Weights of a small transformer language model.
Size: width 128, 4 heads of 32 (2 for keys and values), MLP 512 SwiGLU, 7.1M parameters.
Each number is 128 + 32 x the weight over its row's rms, rounded and kept within 0 to 255. Layers, rows and columns count from 0. Numbers have three digits each. The size before them is the row's rms in percent of the matrix's.

# layer 16 attention key, 64x128, rms 0.23, rows 0-63, columns 64-95
046:142117164152086123144127103114185171135154183163176068096157059149189138117166132126159084138149
106:174163109133197154122146174101088090096176173110201092131128144166104121137130157144182163144179
109:119117175183142150140050093128031153089099074149115070111161110156098121119140183143119154188162
022:136104136146108130155081158085161113108107169128130124074154140139097156121116110146146090133153
095:124107167131108116094096155107169168115130123128145112070084147076145039102111192164175100170096
103:129090179097128136176184048155100122086105157111188163157156100160177121116088131137174087094105
080:169156157097107136088140153092055155088153072175105152119133077148100166186068090095154119172083
118:155113070139119099110120033116145144153082180143155116127154089111086103056090147085109142154150
055:160140153077115087070103225127129144110172125109113097185127132122156103133106144128096116130107
118:167116137155117175141148147126169126086156151101092126116082189089187102105135094135092128154155
089:134111105109159129180111121157086213139146111139119086053106126089083119108159137163136128096154
067:079154057122166124168165125158124164069114170132142200112155095066128073117115056075154150137160
080:091106073150195121156133068152207133104092130146161174119083079119108144105171094100126190113168
100:128131080144155152155122075131108147127113164125126159111174124155135100117132086126145149151185
062:125124134130060120140107168163104148114139127109117134123140097198105119149110103089077110122124
102:155081094104142169137123119162117124129128201100167119146116150126108139128118107141086136091138
089:165130127159168041173169129132194134132122105131140162066133108124092085179136086150150106089121
107:141135104174174133155105117086136155075099161097123146088092137089067125169080105096125103115127
108:158091141108089093172129147135163114139136150123076130148081127152095148149144146119102158122127
114:150085159091176108112082059088132116092110090142153155060119049118091100099120080137151113118142
115:170169073129128150176163000140087159101127162133175174121159139107151113136102101183148169133131
103:157138110153141141176119168135069137062101135058085089140140193119126171102180134107149124097089
126:112149183141139157076114130125037153066118114112105179142135127123159130129081113061117111121114
119:118175132096178088104122152056126053124118127142117096115177062123132139131144191122116110074057
106:123151103111150178194032150072131161129166133179099099123133123134099130151110054113136114145148
124:171098164165134133166120114099186150111128185124114048130105106121136091117097095058105128132150
118:144130097088147147108103114114132156117182191118128112142121106122083089120104082110183106132108
113:155157192097113113107137036112179124125170109116136079088088110100159120127105147160142091155092
094:160108130153100098066113193106125094105119131087149145170170088111117089175140164194174154145169
115:107120158129161141181115084136200163126079102146089067152159108119173124142136072067148145135162
122:105148086135143197143094104105036132144161116109146191174115141110154134112143154119133140109185
116:091160197134109142154113052126103080188115073161084164103119114183135147119135083115123081148113
100:156135117131126163111083123165113121089163124096148117125094183125138098162125137152165087062070
121:105091124145121126118122070120099140185161151144111156142106216077135152111070096140139113110119
115:087143134116053144086169041105155127141150151080128144193117146075137106166141102109165121116129
099:078135159161120105140150153137180129178103159119154140098119093134118148092089148075069193202208
100:121128149159154118141160108134094087112121113108160140122159134123110130102060152152092159149130
107:186110130138173134073134080088114140087102089153114121196148125198159156168127089145148114113084
093:115105139116136140119144152106165171143167172182130117112134150167087144092099114144053176174178
119:118142105176133170093128160100195103112123118139057084063178152076130123153120129095172080167154
073:048117104131102075128153048128090127128055138113175136130110162112141132099113157094056179104156
103:131149199117104092122096097132148145152158154115166095138135203080118073145095143119135114163119
084:147111149104122168039104084144142131141102098068151165128132159159157088222121186177116179140149
066:134124140104140096126171089112158157218074184152151163111091048144077169099112124099036178142191
076:093099091103202125128124128159139125158089221121176132081108085156084127145142132122051152106125
069:123180115186168111130128164044052142149083086131128194119137114194136093102117133136134167103111
106:131116169106109096136163087142186106191068146129169108142086105127155159095153127091092201137169
101:142165166106084127139072146099156109203115138112142160211114110177139091097135187161159152174138
105:116108097104114073148138142138089113150123199103130147161073146197118158120170161169095133150182
086:152069140181120122080138197148186133113109123143079103069072106105093112159169106161112128146112
095:129175108120102142116148130086088137154150171119122107109101125111125108121104118126125138136114
111:124099146067068185126115018138073130139089123112156108146080112087176143123133147189131128108129
099:071105123113101127104040152153143089138120089110159129170090085125177117087151140143112160136166
094:119125155088109109160134027064118121179120120188090143088137085140131167116132130136153089138089
108:111140086105134164138162092142163177130165130132135179129112151111130055143138047068145111092131
094:153105115079152071113077125110200097144126156138142141168117103083115134131107142134154145158175
092:114087110119087116148162116133126098110122134123094155043176093123105198086096147125093100117112
100:103151129126131097123182144138119133127122112102128146146153121117183106105131132140147126148147
102:096078137163171084052108134078120121135131137089072139140121152064089141098138129084149102103108
108:123183138099126095160161101122138104065107127149143201110103142112132089139132029091162108084060
109:148139170150085122127103049116142081182066094146112181126158123148139151148139114119093129154102
092:123130160082103124105152149116062130074131124102175068104139095171146173086129147099088112090147
095:106127129135094113141168087147175147107108149164199155052076199101103093114100120146117115126111
114:147089124067115093104123119147087133131106175116122182178094115113165147104120133125093146149141